Weights of a small GPT-style language model, trained from scratch on English Wikipedia.
Size: 8 layers, width 192, 6 heads of 32, MLP 768 tanh GELU, vocabulary 2048, 4.36M parameters.
Architecture: LayerNorm before each block, learned positions, no biases in attention or MLP, untied embeddings.
Training: a variant of SOAP for these matrices, 154M tokens.
Each number is 500 + 50 x the weight over its row's rms, rounded and kept within 0 to 999. Layers, rows and columns count from 0. Numbers have three digits each. The size before them is the row's rms in percent of the matrix's.

# down: layer 2 MLP down (transposed), 768x192, rms 0.101, rows 58-93, columns 0-191
# up: layer 2 MLP up, 768x192, rms 0.141, rows 59-94, columns 0-191
down58 098:485518458534426569519424453492569520457530509523559434504654469508474457504491532486421529482552516442417527524438509482457441450452502395494453488592545506432514522458393456413489476446431445469449510483524556457500495410538490536570460542444454526516442494460484639485501419461467473393486482502547532509547484493523481480441462574431499405531534505503554422520557488393487472522514465433514516447491439502457477513503491582496463553496379594551457678469457442467467492532511495500563506535507489399553498426490499497488453523442502458480436509500502346513574502524507522400
up59 098:499428525483478539600490544620490460520542566658389525522437550455509525494516465489532439571564571534627476495542526489452509508567455505465579526533449416547478547535482531514473538485492538571483583523479539479488637506532453527503521477491548558429430463556512512491461549524506473550469478514553460492566470448439624498496479496591465372481406593549544541519513376511487432484526486485493518565497502468559539477505514529516474488461477558478489503476462551453459476452442487583500400502541589491560403498489399480488513416498438528417532593519557492496519540474376530474
down59 099:466477480448452529517454628422472575535482511517486536544604517552506503495626520479501451577498471464467517505454480469568447417427407441489474461477491417517472516527448495504441499522514517481467379565447498407479453485477487503464474507446554475528506588522449542539432528423474483524422548462549499440405574515486484428524495448481478560628518424475446500552580463529541578466516501506311506412563481448521474450481494473523516434518487515458482635569466478525579519512563565560535474505610489512437571521577493501545439535511457550540553488489522492567569519519560405493
up60 092:490536521450533564508516504420457497508476490506542544338370415523495470470481536526550489537499505547457510554531482478524488467499514542458509403408493477502474479474516540478548476593500394536526585576548482493502514428604480536446561530472404463511554521573450498486599511525536488555456473475594495516511491519447456453533512516495581538473411439494509511491477657440537462450403453488580531485429653493496487442496490505503478587547552545488480539430485543544462449476488571548466531532569497534427506489393533480505473511530485469421492606564523503572509416491521623608
down60 097:480494543386500504508585560487498493477520510537458507641594535390504474578428478489496499493482527476534459439562498445541445433569457543531521586514475582428408530415502495487380484419572569474446544488525525526493482497509471466432476488577483448506542583488504465436528540405430447388504540432540493484620497523518482566532455519550562505575458448476480465587525496531544505478456491571467478549445478467451459574507536492472522538599526421463517425534537503421423430446539541524402540465478434504518540544486413484662517554422496500481442503509504490484467470534532543576
up61 115:494555528432469494454489505565598540529530502484521471535481468592470468515429497448505441525519559552517484492487482482508546474447527530519476586476524451434396556520513470536451532474452527556409465526448518525557445559547437453517560474479407397438548513631608427358461483505473554549486475495584455566479458509645513479540495435514475517508533421558454492503504467495445610584586542466457532532485478465534466543504524469537477621524485576585475565495509583488559429504575549502568450453498516476508503552476636553521464492531524532452535495596484441435499548608441497457
down61 117:459564536397473501558522385481484516498430453429449516474559620384498511582417535524490527584534418466412470390512492459426479511485454543501510465582415421475541516457498492506513578448507515492495426575515531519464544525437500405481475533492507439426462490508400531507543526501470425539474469504594496510525630396474466496525492495482587545493555504487562387502464484524496410586495619556482442459545504520546488432407451497560442505511459476471475519560412516474389476478389445529538538503499502482441447524466493504548462490422525411535489481470415445492527528500485492450
up62 103:444534561479513526492446553450485521568460507469508460485540513457528564439463446515459511574483465505478449489521466543523589589457466418484454476586535556378476520434369411486534545557477521521530405538539633520517497482544539453470459467440499416535514572507503491581430510438527526423511537534525508586444536531628546433513485524525454528511519467468457451494465476454482514568480477550551477413390572476517504447511493484515615508527490485588439472442512490485512537430534523437422542423497518493414525452525479558514427425504631495541524654528430546519473534470463531399
down62 104:472524468502500525420545562521399477396535547493524524512561414510495485490497519519541509603494546579465478529574438497540494408555575541447542506513463455609359568460509574483560374485508527453524496529494595537492521427485526448538575500475467545422508499533393464490458478443584518417486522449489523548617519508508508484519483443529526395479574462411522588460532489539472485390591454453532541519552455443516565463579467563538552492441523519567464466439504550497476559554535530549592523496554526498550476506522476540378433529510514555483397520516522394566485466502451521498
up63 102:525510456474419538447579469497527574450535448530557499541501480461484441506491572467448491454535631417425449489544552463554539517417526507524407581530543546497507548509499517520417570475457467456532451599571527517511517521518538415450441516539590533495463441431500523592417417535425528423446435437506507551492432458555449489499593614455518506503500542539499496522415534430435502426585449586503409439497527509532489538500420505443521573451487454488540455518555425563538520480487461585411488523471506383571514384577520492528502547529528540526579484496471487482591555484456568487
down63 108:431507562595560453472510411543462562436468539437550462524461514510489497524546528516398475458458420538444513562502630539525492527502528450518581423465538451647461518485504474537431409565454554505424491470514482487448436533475409461509535532504496467453440484481435548508528518549424497500547448519460523449508564467498431410485451395521471437415432485510452498508531621471547477435431452435496510499535446461381435470492550499549513480496475555565448497499610486518554488563477530353441500544475512522360450511508534507438444486487511493481596506475509443482525553523383509487
up64 096:470532552583446570481504481438546416578510458479499529439554443553560445464465472423478566520498458490445468466476542413591475325491533512496522468464531518459517504492442529525423427481416487531511483515506478510401580583456499599436519494453453492490475523521533495537487507430527487512559525458464491519627414604469511514471528554470517483586493528540507585477440524544591554441504438419549500571422563545520532431486535539454493361539497444570513580496508526562408523482521643539515520520511452460411505467475504473441507607428508464391522529515496488456472464479490437518
down64 095:568444462495507445528492403484458511412509475425466505457406470532502497457397510533512412494488496467461550520514536443530523563484422489405538501519427528519582472517544508494542516501589511505512556398524548464559405475524508408498439625502504599507476504491511429497598503493527471547506456502513454418467550503413520543462457527498622445515593468475544550445531506484491502486540517492510524441461531408591531494511474475462440575527502512397495524596515465483550532472461381441400507490538530493613471404441494422491427488467444605606591445511570527533466565481443497444
up65 095:529459525427393584481593503406531522483489558428522545490551477476360570421484491445475469519441488502550542509511493545462602367474510559488525509445511534482526585428536486538509634431521405443411534461464417433539457508470599448538519398451422563440515557586493485498458515433460490423507478482506480466555511431461439542519533544453504561427496430529430367475485559481515535505468556475522457454489488408495464609506535456520483498473540461510469559512578440559479530487490533420541517508555458500439497507484492474432544609467493517477545466562470514502459424516551504567
down65 092:514532496593490483431496541526449484437442549493524530570556398445455434504593484513457608566558495534451432522568565463448526531491511520457373547536508469471537564494527373480495392530555530391502444488466516458445563498530538514525545500521592427533521482523546532440633392515490484511508500552471457499436509557433538532457481467569499468523566576513475451533524486518534461478495474536473491528588585621450441514489493495531500542483448504547587463482469444481576409513545493563404463415538483500425500534421490478456505428449471475465402538380527432597481511482463532537
up66 103:479433509529473511527532473560446584570597523521511529516519473525530460426549540524419542564494510459428479559514482510569600517563501545556551498458470436420443501461414566509474533552457449469527452575445507544448483395539462368501626560523547469475511533540500487526560447437516433408437542539411526525430442562479504464630493435419471533367548451482431444586540566463489481591536561511569426547487530417511430463500505476523497418497554450525480562476493501465500497488505444542498504551449549474515458492608452500514529394459558541575496461454510519578497500490546498436
down66 106:510547530410521511465605477511438451530536522548567416520497450509496529524545519483536546507469451409557466528465564485536550533466534521434475500502503493503446516521460542490474523560533470593430445519480539473469555517421495498564479516410479493450555496457517493531516587541493537446385444512463466613620524473510447555568489522543523525506597530494511461473530443483438411354457488500523601479478512563437513496496417477440363452395458484507539533524511455416480445522528550481492529470456638432489510400571455575509540550471484523439472564559623534465543538473558379511
up67 101:539534498570493545489516517489521570489439486445538491453551518528525482527436413466520442416512461446468513464466517438447485490530537539455397517618563495583510476568559509553517629437610532519553461386379409425484526519487465538528541429467501462459424473446558482544456539513496490519543337542509439510544478449548469453531540438491528514470507535484528467482493442508537453529406508504497514561536528433509452518415405523491374520528448513471488585474538541498474434395550522470577565432509536503457522500564433527548449506564542505472555567423520522386472433452416551531
down67 097:463486441452450565514509471517438501501438458534474387506503469455447493456552503499500499561581527416496502494516521625564471570494523609495557470386535497462550488515488501458575429514490546467490523534527622483487487504435575490484458485520513442470468483508464482498542465529488575392485496522526584453526427514464427555458561459473534473450457457554506486388487560626474479457565447449485454507509424569443481504521479438580584522507442479516599434465358471528512485526561432540479387528467493531374430612507513486436518484411484603498519448522553506496509511564456483395
up68 098:528461556487447476490471445653514501547500483527535498554533494453642408529484503495497541540517549516475443442434526460438499534455469497490375534526543506448461501621532464495468460402589412605488479507557455533590446560457478514535540458473452458493539477525544442560515564466479465484386405513456593521454557503570507402472459511488450548538528406565496526627525457516478486447527488563450483611552590518517496527467520452443539484582525538451565435504449473599497525450510538507535482499486565527423423465488514487500518540569472509588553563453553451516427581490494507562
down68 102:559481426543485483461575549523468505502552500506567525539550571545488479506591532524543464531573482587425552497591601509495465457442482545549536433495520535522459644571475553492449556526467468508519618463492504607476506496436441500501495508410489595501488517541487593529492632381506456558496540575478507540477562491530552519569522494491454482537588475468477545417538545477474479434450617546532547552561537425440451466524519480501426467554452565497516552560570593471451486424487522602478441518506446513528470542549514472526494504528487485539552350433453557533433532543546531559
up69 105:565399533510484426461476476537500493544536465534481596453605470575492535410488530495535491410530584428535509576548465426527466552556594466581560529558499600590593403575475475534441424518546572564495555485576510442570530510559453506544554516536428491556551515583456433543515456527529486395540502557410387521496472520508460564467541502490440499520475501423518507489475415539494456448464429577446520412519431500434526497416544436524424457513484506501529499545546568518470519429455487463477480425487545447481493501443482566432459450500545448520511467416493590501418448459558500523
down69 102:551494539375388549476516514476453477553538448463559591478605557514480512362455508532429469510528480409467550422392463551496520545487514469505500541601549463512505532604571482391625431446507486520531544476558504570571472496547492470506516438561560460569471453528455586501527514506496537478462572535521494459484544555492451481514444427399502523506439451380448508491487452514510544544585573525551524453543580492518442513573484515498500511445431542417564471454495553520493499496495539534569458481514532442593531447512556524478399416504485489517583571471481492486535614539475430524
up70 109:492591526512509455569434630537454535461427505570447467503516459542524540507523470441536510564430576437543417420464512546526467584490611531503427528558472492516509446450458446519639412599502439524438529505542570492490445442517594469480434493623351481468495524462557506486481512435507482471464453509509479557495487444458488464510577570567507431405489605488479454606513445450495532579520485514501509545622425492529540480494508555590480401439576437460529477539495448432529463495519527432500500473533544446426536551453514516552510534472536481564501497514507456500469454502421546504
down70 104:417474494515459487478441517593476571505457512534585492577517555519474527510524420487540434505437498442491494412534530579577390556476535592455485448441532455484540433509544478592559455560436505515504520490566522485377538536488539407492492523507424514491447423462474514425441481546425495489454527484539490458602487390496461538462456572543472481500416493564482429482433545505460521528591492425503535474387506586564480517567404596477412406550547468477532502417509494575557495554451436510562477552555500513533606598445521539471478470570472476522511546474540500495520610539454489481
up71 100:483545497524602591442482493491459607476489524454472502523466484544379537381538418522505447440482526581483507493573508519462536488533467410454540537491522572539493574454560482480452524585473555589494457506436512485504507552533538478547488472509562499580597450520458409515501465424509567456526517513477469515479396520560484582442551500499492561532526511545408452436532596547502474490532444453554432462529439540561504581532498498514529481490527453488470638433505533500550451435452424468593544498592604520453531553595487535514604610539490456491506483356518510457489541473459501435
down71 093:518459406515518557549537544605556500555437525512502477610463562503584542546411521662496544513501551456602511504521514439462543485403583540449402460515480451539436485543378576512541478555474609496478483495550472478546483515457528553467522522450480512452441590443465495520574490485468483533481558496531466439468489489409522490451497558478507441473444479545614417467385418480576383548451500524533473447510526561457503493505438512427502533538532538507534523591503458485612517517451509454414471479515468527596482555488553439481497508421546556479515458463545514501443540506493613533
up72 111:510445450456421487530521504497449412516506479554479485442495465503538516522520487508442539512439542537447470610555494464438424478532549555543387403450419559502409558553548432384507413497574511507545466515564543494469509482462455504557598530455413525477456545499438502571444479494534458481536436525575418479461444496722534529477530512445514561494485477394539530468456580523556489446557562566442446546547522500539527576532573477412485476494522422529492461505507491499553410458552469541469434444540520471469548471520551527546492450602452466556526541471462486578495505544507407471
down72 121:559491612456530423531514527485490519405537466492544492528522516529531391466417510620486507479554440417535513603493473557464523491565442508487491462426494494464511541512545451481425537527464520525454445487486556527432475616463508494461547459498501596569492508436489434474482473557479530449615643556409408478500502541534511580521454461500515589455464497469401496510512468495431460572466419467571423404474483551574515528435542514460566462422445507456501466466456538472486462470462454497386530468523470465549491475514582471458499541452512530547526485512451480415468581653552573557
up73 093:469581541474440488511565484541437517528600606455455539540484450521501498450489528548476568581568539485463516498534574476543516506621503438509429533474578482519472489423513463454446418411532536481534564493481480534483525458502439511450474629572407449477465571525479357492454558591302545571486494490503492469532497517426508489464441490428429533466503516490532522457548467410479560510406530467423457424438606473416501488505485533559550411529491391529525455464576551530512544508471514450538468439533533511425498482550468573459551472499483469438476476478528552484539483429500459485
down73 092:497555467492497517549431412535487468483503526600521514488498460482392556493573454477469431475519427425567510428565498608467412505452521421544543467564559436466460495485498480483521490552515372403529468431524554549483487438448536551562572424608401446498476542522483556478517432526505519522476588486532540455478532445507514519449452417509460514489557451575492470545540489450545497457494573504461438486542524558526422356549562540506500588454408537562572535513569526494543523430427467468544466462453477495455557511477502452609539483519477605438536547599546431518408464477484458520
up74 101:573558480377551584509458454503602431491514586480511544495532454545490430498462511513461495456514537502548585435469455493463564474518421616520607442474529525614470509499562467496528582578522482520454433492479523583480505520483507505448466613472527531423583498476565516499555492468437525466479499502540487504454578495447440505500453461517531429514479487524537498533377530514418498549445416528472494471513553584536487543439558535589405464424533399451506462440415530592561557446487469473470558547525364455476510432564478570536579530485436427504512522516507567498448513491589499427
down74 097:545427386520481441503554572512473493484507649448442450482490533461476442446513507522445439396502424458509465590413499513517442495565533490460431494439458598467518542493528517409474565442518473513541530580503509460539579471554451467515532474464512418438471476456535469513519466438473539578500470487508443469571529510543561418539488488464541464486450539399580497477447434592439539511425499479552532386580549499518510415509537464522536481521426531493545477493528523398497447497578494610604498515549476503485457487406572622515575489503507562608470541587512423545540433498508463513
up75 107:369579448520433538482525517485492469469465466540485560557463411536503560440548473482492520505432518488445474544480482447476416508497503522467546514492498489590487469556586435549494502505371487448553485483508519516478469512445523428552484456506528528514429499539432525554456461454527673574487512499451514479572315480486526433489443445462481578575495523493529450467503489585567491561521580482474444518501430462499562556410559569473524400470485463544530459445494567466525466495512439430495440610511468563479656520555486539463552484536534473492578444482419489494537383498546539461
down75 101:480512470498506585481402531470379583508451500525416347467474458518617450513539592540541522471510578427531476537465495467510578569472500489453494556505520471473553551402514581527474494483550514423485474479496505553407423556481503581500607553503607524537428496485437521448543559529580444515482509473472399542494441471426462514453480475522490534514459443542516518521534503508490478466442429476477534461508491518651525535618477485478506546547467514478479473542469548602442507584492566535420410504617500578519438457529460531522503526489545452514488462471439472574395475454427552478
up76 104:524514455530461584525504511491505519408488506440478450556503500506554546436458438438548470499492465537509561520554516450508553473523366573461494486567473595507562508515504537581494462458438527602531449451522557477506551497496518501469473462376446484520495485568535473561589480393478593447494543499446467567486539441407477466434455483547549416426384496528485455474436495557461571494518515613399479533438462543433470541484569515444532516520398552525404588566400498503523518468516487529481508473436476499505532479511572488495530427557586422452581541539436531387506556462398555499
down76 103:510516525469498493432569465570475503581576516492508555408468550486406428426444498590557449463557453538497571491559438460599537444500491506560444540600567441443456527506451592477523432504373536469422526487471441533473563463486499505501436532522512538465514551513513532488477509502535564425576427487477545437478559523485493454512408470468563453537516547513534512466415485473336529482382514414531448572564556472599537481501398491524523505514487395478514568505486464423489524420556523529632508531484571539533496495547491418476501528578525614458469514500506463483531566461493494468
up77 102:490516486558518470555488517530478521490467525505466542515538554480522524486349466512459637502498500578374498412430441483488504506412602584475387598458474470472573431560518523531504474564504516494556476499574532540424460443428501503505428518499608372455417524598525514527479424578528478443444546441505487444510485525504458500496512447471437512394583588522510503526580510510503516463542546538557446492452483464480487418505478493513590475537524617504490446482490465452452469575578506452485530543461566471555573491482474515575594517457487487424431551451491428474520482514606561511
down77 101:491466563567536525512551527489466435550535498505431452467450555526512555453483515435495578449432490487529404409480393475538545462479397469579482586473546490531374533494544476498511477439347450525538486478540517577505508557489489469508419482416529417543595498493559443474509539513490529494518460547480436495532541534432554475517424546567404592472491506481506505503461495490574542490480523555455526536537582521577576449480438423442564483524555339444466540465543508519452401480445537453521535496492565563523592476476495541440528460475496466496447552567400519463451474442614522567
up78 099:457608506501467541564481484521495531538517509544521527411462446456489497373456478480457575467507541561552491477490500445491493563462470473555472476478467483516483365470538538551532488506484458516523534474428537585453512431461471497441534589561506414530461512535541503509372520458614414500456541550582487505485484453507489547457467525512555562535561508501481476547491437526525401573441508574482486508539546452508557473506494506417538541418491485539431514544563423444534478510493519332344513424494425500479579444575424524467545502541559403608499580421495509480498522542456563594
down78 100:476485478510395512578475499573519443473564586604474448489494515553468459536472502551549527555429517541488480543544536477520484507520475463500538438444533490442531562430408460515468511510502481509471476484546368521509455522441556503545450536588503415484529512442575504490489476434553501426490389513535467474491491483462550503479597488538588506459499495427635501487514500373536468465538587530473484401494520542380448506498471429517442517559553502526582412599563483575511424474430485471473484437499569528472505565473598439449467547426604526504568499596544462618416542508468515535
up79 108:460588495452518432551496512526466407542578485518535425475544519495466425547585451516449462528589514510535477601484518551462543536513531495484448455486505512547478495537544465435548542444471484529499477504584454568438442577504478439509455484535372537499514471565531461465422540525587469433544454463469522484568381507499549465552572493461501581451453520528498527511503486439509431350468414495506496450464552547455321539452531541548402527425498443590493458499532495539467472504419465415525532493454389516572470547512583563516534433492442444517489530568517545554475571559593521496
down79 112:464424460466526436528520526569554506470515475411511546514586510497519433485378590542509527456535497461449538505498585470499486509517561448428467484539474473472582453449561487518473533534560524480534504587533455457540484440519435487552607510498521520495506547488425577430580514482474482421474488535543519537488544558525509615495500504406525400509588543379498444490474538527546454452530429478515540500535428413566518556579537429478465583602568508530549457421426436556427538560536525467468547502563493427478472511496449472511544540541500648361450460575526520477537608490466472526
up80 101:537549500482612482491467439504510506486387545433437497556563433476549560586599524559556519519447426434451491444479461602424550453423468559478513543446523575523504567537451605500534586505443512461479458424468468485506479423507496448501439481547477444500497511477556512533497457542533548494541420521463486473380499480530468490508486478486516586401524417523410571517502480509448534529529500582447494503489553542538468490574539569474467468532500575473413409627502525554521533547450529423411479519518448474508415483610510537507430504461497409474491494482473500588420447448395582432
down80 096:554526482478470503520542548478524455430588488541539492517461584547545453520457617451482500657583416480466412502489405409571404532475543565448565431496484465466538521507577487509466415476585473598544540500542480474494584605493489518515535474539505492523535528563521504498591494590482536533437583528526478441543524517442496530512515511557472466537495588484615483412444491479439397435390453507493504525480555507440541410522501485555491531476435490536552539484471439483528449427522577541554572483549482508486505541483523493485602516471536578501395498523550503479508523545534371586
up81 097:525498436460498391454556524497504478533590523529433460456498497466414560540515504554490543477488558487543504468490516410460463512351447594520525416462515510497464487497479487545458546496515549417367507578490556477502553544555553481473498512539562570564423605577503503593537473574513529390505527461377519542447422556398493492526486502533479533441404513489576511535498445521475472457456484460476481478553436547561480466502552529502423559437562535496472481561468524473400622434490433525493561489448527505448468549645516491515518449548449463507409504530537584500492547440526538419
down81 088:469495496429520527657457566492538548486409496504496569586490534585607505550569461477498505576501465506500505568516505524497466499559558547514457546507444538484551478498474499462514508516439525624581510308508469444381513444573528542509498579524524534457506511470549511489498444511463511510529604500507495528394470487513443485483515567484529503522452538485486502624428596532535564523537441507469522474431532459555642532505467526494419580566412433547460517479502575505435454538499527540576459498624506462497473524514579462439479524495447427445589545485429488521487447504559518530
up82 108:564495615491551481447437519545496562497567431519494560558445552511488479547544515440496477501515581515597493462389560500512461498561394475450536487436497438464584416641520539485529510423503516566482456396579493477510537471443512505616527521528489497536510475553489532454545547544490494661533458445485491542520484388507453496587505526536473551494438445420509452483516513505586540389492484470531484502465552491470507483531467483577508485547469592529514640532493433371516556480524498405516449536498435565560436559470489475426497576497495542531517438457555423536538515525439495549
down82 120:486416534487528397473539525439575511378474407417466498544520517511521516470502508468457472555570449416470479566555558440541523507519428525464459497493455435465453446473489483589469451396535346536494494493540433410513515532432542443553529521610504559498477623450492610521439445497487504571512490453533443461514462487431558590594488526572481524529512510476475553551547543506490490467494504497384486398474549589458547466462508582515499416516536582464487501466591486524532557460504550530516520502534438636465465528474549531502505550429461541458449565555496444588440493482525527556
up83 110:346558511453495476441507507481512471640554571470482525469528615323594452498493492610471479467444503504418525585535503549494510523460528488450542479493495503434488514525465476471547424525477513451530553536490510576518419549511533421451550488551471523547507434530538490508508484495521440551465526517513504522466473571542511483477550479454499397513472451469483392538476483472490475523508560400441471533495463519488540550499477405498487518476404549466425528550345501519562515558496539548451466475555581552532445423458422536492540437538492485574487558492396477588445643453521549495
down83 102:480504524573493562528496505572510506559522568525521507439491500399551551502584532519530517562501430502478502465566563544401514511581449421491578615551458479509505498399476531526472392508444541490568552532509506518468505392492493565440519487369411511552465489568509553542517572500533592449528564557544465508523559458528517490478507444505521533569456587374569499336443444450528520465473537459540546533437548528551566444556502490374435481568519561509465500529512530429434550514410510479485472449475473429404465497460441479507524492537496512488559526406594483558516515445531510460
up84 103:440482484391372549441537522534543588438474512551481443567496453456518509575501554470478540518430595523544488580453502482467539527503580552533494527544496563531549458466416475610407477564450380533570449478511572568564462514545537577469471495546512505583451490519416584408549531502457535510444530462570494435477479452506561506459528555503477406569479529491592522494442476530447487467520491455415525517435476469463585489384602522546533558499504550546500488481512525499456587563477600478539475430485553501498521562530531443475622526441488456558431519483481543569482462461437456428
down84 102:475491509438505551524523477481479591404581499391509559540575607504522506453609492474408461401511491449418514417559383601454544490463548498590641505473493464472580475410554510448507471540538495475496626538632523413519473514589523509505518541550513453483512505519544495504468547549525490427527517474461470467491553459470451536530545494541478556507427549486516400496429567496529522504458558557469509476481483453476422490434455498528459482498439507437530554457429537467446586479470392513473467572492587455507499491507445566490574556419564500559509514503518617496529475439554510498
up85 101:525452529469558576388588478510439494501500548440467444502586454465453554555446475547550550491447595450396423508380523498487524473485431539509473495386529522497447518502492499477524435500533543479504475429494538454478482550439490509509559558558570514413545517492582477589490517489502526582489422450496504563506489542573463405524543535622515531558516492527452539597488575477527544417434463484524462542586428523459579473440490511557555545463602431489528476589512457537521489470438411493506464573469491492539653506427494412514484508498537505452545481601563484524473535490471403422
down85 098:463559542434387497539520514466465461465499496413430601506570488529467514457540450553465409511390491592551407472480486462542416575630475567492559567488501413497514479472458444541519520501589459466472527478478531517460604489493444525506541540550481450522389554550510466492583511447554468474528453445426425501431504474501502487435504497527553525444527560465520424518432464471538557549518506466518493466552538515472538532448499451517481536531575476576455570373467493521579487569524498455537432514508473545482490604512552589460591481509478449529437564623472545573451590440440454580
up86 106:468522556466541454532474485426536549479491488489495485509522442605485456457535542490605469501545536474561383490463476547368488537529485526553418459551426609441387453430466430471612455504467552530499577463545466519502546553449516506439546549573432487488525506453491576421468495487588618594517438572488566477518488485491479417477602565543432488453455497562509524502529440496416479503445484544481399440553461454538521553494523633505454558492510503463519442429526457450473534492517609553535475517532428520522452400533472532454513399478531498587462441519519539525520476441536531468
down86 104:454484478463520586496544438389561487425410505484592575514530471441527532505395475541560535540480553500483523524556490493483569521427569455288490436594507507512573511584525601520540531410513486545458535427485618522494426485464586533565437498473467479496522531548557523485549488473530396484543486467503500505542444420530516534459409543444519466496479468505493555425490498558515518466528494515507532557492506455600525452568483445481543566602576481535526494592498620481508583502434469499516527544464488533461470478510392412495538448508451556515518505506565565506559542533507472586
up87 101:517454472532538410371508545588552512488560593479433505560523482458539561615504397506486514543486593467580541423645499433470552386469570549487471476507558518507515447450564483496455484553503541514440510452529495523479496462495549553504545462414442396505446487542556542514506524501460565459497503554436528529484497521509398405388460567528411510387517501479438476535453458468509468526526431563540501490558479429518470486537539523552539530509478571503391507646432513520518498461487434467467542453445459530433503510495499501519451516536398500439431577532509495472581517543541584524
down87 106:518494449611481554569535467461538463572558482543534467538485433445531556458518510521491564504558427423533473456478477447445530494514389502488585513468451503561463595536488490496538508505533500559497455559496555537501522471458501497569449463476569406528571455491486436440521423531507536508469571486477506535607520475568574515442567489487480429522501503538503365464563519501516531593442581437398519537482445532438453517526471388484400513435555538472562587513627558474458477481621512487548500443464580491492521502500523473532452416547508483532553565506495545571447573527509680525
up88 108:538569474568594452462485509451574493413504505468493521505464478438419377455476471475532531512478447468572454512480588664559514459584440589445519561512541568436601494529463482516605487401471438473502462493479480578558564419467421542559467462591481475471517387599532536473512494454497571458475543450448480512419458498494544484456486498414442411625506499482443396501595457492524518516518577483520512479485558465491433543504438443513496608555511509438512557510408388435496517509491536487512441509504553528545557467522474489506463566493549500559543490525505537512525481516547444514
down88 100:503482559510478567608465530531455555478555465547543546558490454522518525535456469510496515463412537434475522472539376499462495499589488494564570480437515550485457496586619426418520535492482547467522523456487496504489543484521512532509465501518479529526543362462519388490541453449575333491562465547547480380448505517461456583509529507583530577429493523592539558566573500540471511522476415487443501464457464405446537589536553448529511467514447465488557427415483614473557552477576447454455535528522505486522507495516535602503448502557514484467527459483504583483609538481543452405
up89 104:537518576471521498583509446501575472405481458528453552458534468486499449544421536408502550507492474539472591501487499478496573567575558567487544365486461504580486497538536467500465548444554457484489434562471440481513522478427521562492389494542500438528488531538467545532519540502516534431494503561466528508503578495578441484499509495516492500517478513458485497438422528493444488553458430545427435437422506501529505514465389577585551514576574510473513427420411600489627420563523526547562484497493502629507479537549502416568588468466435476405619493563521471514390521567526468551
down89 094:520549443546561466494600387563531531463482467505511560407470438470523544511451435476561510557519526584505441527490481491474433504499515502421381670518523425438520483515398538489479620517521496455465423457475491490550599530549398465505515544497535554537469421484469515570503448503562495428532413512521499480481559482477564425588562495505523581521469514430509418444497528454530533499521478489524436530572492486455482538431553362467474365476425445513630490559483504407470493523537473497591495607477481426519519469512540481496469489473495469469502470446548509456557535432518541489
up90 105:490491528485611526456537482506511526486494497507399485487588468424508609485483546447423523477451511472438539524507488676523546555456539481480468566435452525495473459517484470533526534480484547501467425525483461433537587509480453575549564511565449454445527480536524485537582478554423454465502572463465510463482449438530452517525579573451544498460596570446517475576552447517518519539625553517580544561554537495561437521544500567488507420444418454374459542541483576473564467461427500442463510384440546488465547446488451480532593460525589431439500480408509395524484539455497529472
down90 105:469511451511506566505513373548447522490578530529516379421615450435620497588462471514465510486524396467431578504552437532469442590546427461545600527415543573478493497478431502453465477525453515500465526434493456484472614427547466509419440477514521439480449403428500571495488462510491554421447565446518502447518461532535537545515574469494518465512504512428485499506564463446560485513508587491450523515479576533498450541582483547499509488494460437535483569491472534618525504409520516477524498413405520489440461519369526471556503545467544488616470552482530516598497533490552561520
up91 097:538482462551443585528480511527438609457570519497475445516566607456511498514458568464520509525468481443489516449410503467650584458468492594521538449522510489450449498400574420514480508456542429500447419568548458518443489486439567485509465499523496424449530527462505585531455444458467540517459450428457448517480466430487407540564513572483439417490502543520490487567561467440515529487498469449560528457519419427553460530518490562442418474449487427545388456430516560533549458510529505550343406538532495451600474581511528593496551484476546423562453509532563521531506499555548507487
down91 094:498480473403442532500473577495481551547555489489435575539432453505513514456494521468469349498436481450516486521514529525541568560516551384552535476599484537531505545595410531476453509450613532594513503563487507575506429514419526549522456502393513520480516508450529417512466413558565348557474524497482534453495477543459555436511456537512546409433442545458447455509462448554491552584491553535491547528485475442504480518571526556484594441447507527513464540504527485507386564409518458496560498455564513486444485439570472448480522568474551494639470538576523435553543526511539558476
up92 105:435503561416477489515494451521550490474508514404485399526443498556486395487419511484458580417487471497476510515509429430526506552511542551399515432577581488521595464530518417413577497514471486554547525491489515480452457457401506518505493514556523493476500416509512496580511475523523518502505413463518446469527512465521403446483495614557452516549548447534562543583532510581583427534534567522474550456534514408404485450544401457640509499406483569570557523497560437566525522593633472462477501453525486604502477548534474494503534496428520463583455512497553445548431547481465491500
down92 103:487619511519390493501509423533531520482593513461461626481543510492500467464558559606567509541523497480594423459473416377607529500541466511538489477472459513577640569505529460438424552529580527541526502506489547490535460494508508518496588417479549478498482441432509527553528468545424446536514467494445496534571469590482457572563514473526459488487543457490462541576470452508532572489545471497447606574498460558436470561486475540580463532606485452510442454533515591501520562463555415488472540540438474541493607502538548439590568579570476571504491509482545504505546526535583470487
up93 093:505471562527510499439543528476582475519511594474502488528531472511467509429546486379459547414593567587457516429472482522497492435475543548522541432454517445437500395476524498511511418466534390512496492559548533449423507592477484432478461503494455508516517449554526487468376520514488476492470510523584537540455531439453558578590541496420490494545494514419475605432542452537499459443525527493500499466514440592534536455538616518408497469499443538531507498485570426562521379489486462556487388540563426567533608427368470438539484493469548497496414502496452470479507447438523463583
down93 093:476532539487557511481553519525452492510510566563557394514503543498479470528496329532520541509462534393497529499480464460494436420489498539528540524466500484549516475541526550558434507573525556452399520430532518483589530438549511469470556519450570524489530518563537540526489497453448340536535352511399547506474438439502515529456593423502431527443539489439481460535484505485535613623498489524493476537552426474564470535498401434496489477501518456424491519487389564558439556436449501458421590444449553436509514534502491448479544601514472568444524460490491428523530447477532411484
up94 096:535454519577429422376645552484478525524449563507504431454498554580543581524375470454479453485548486459504528461549519478467557547524543457535595435362583448492479412466495484465512450481488443489532463534481477544453452483428492511474552599483466567356487527457472467589503489515476369500507575418457422556534486588512552548502459483522523556459498536454482474464485507546533515470524539505517473550445554436507447495515430451516530443536449475437534623476550531606522579518470447568463466550522493496505494430482541509438468524502530423468560508494635504561519527507491466480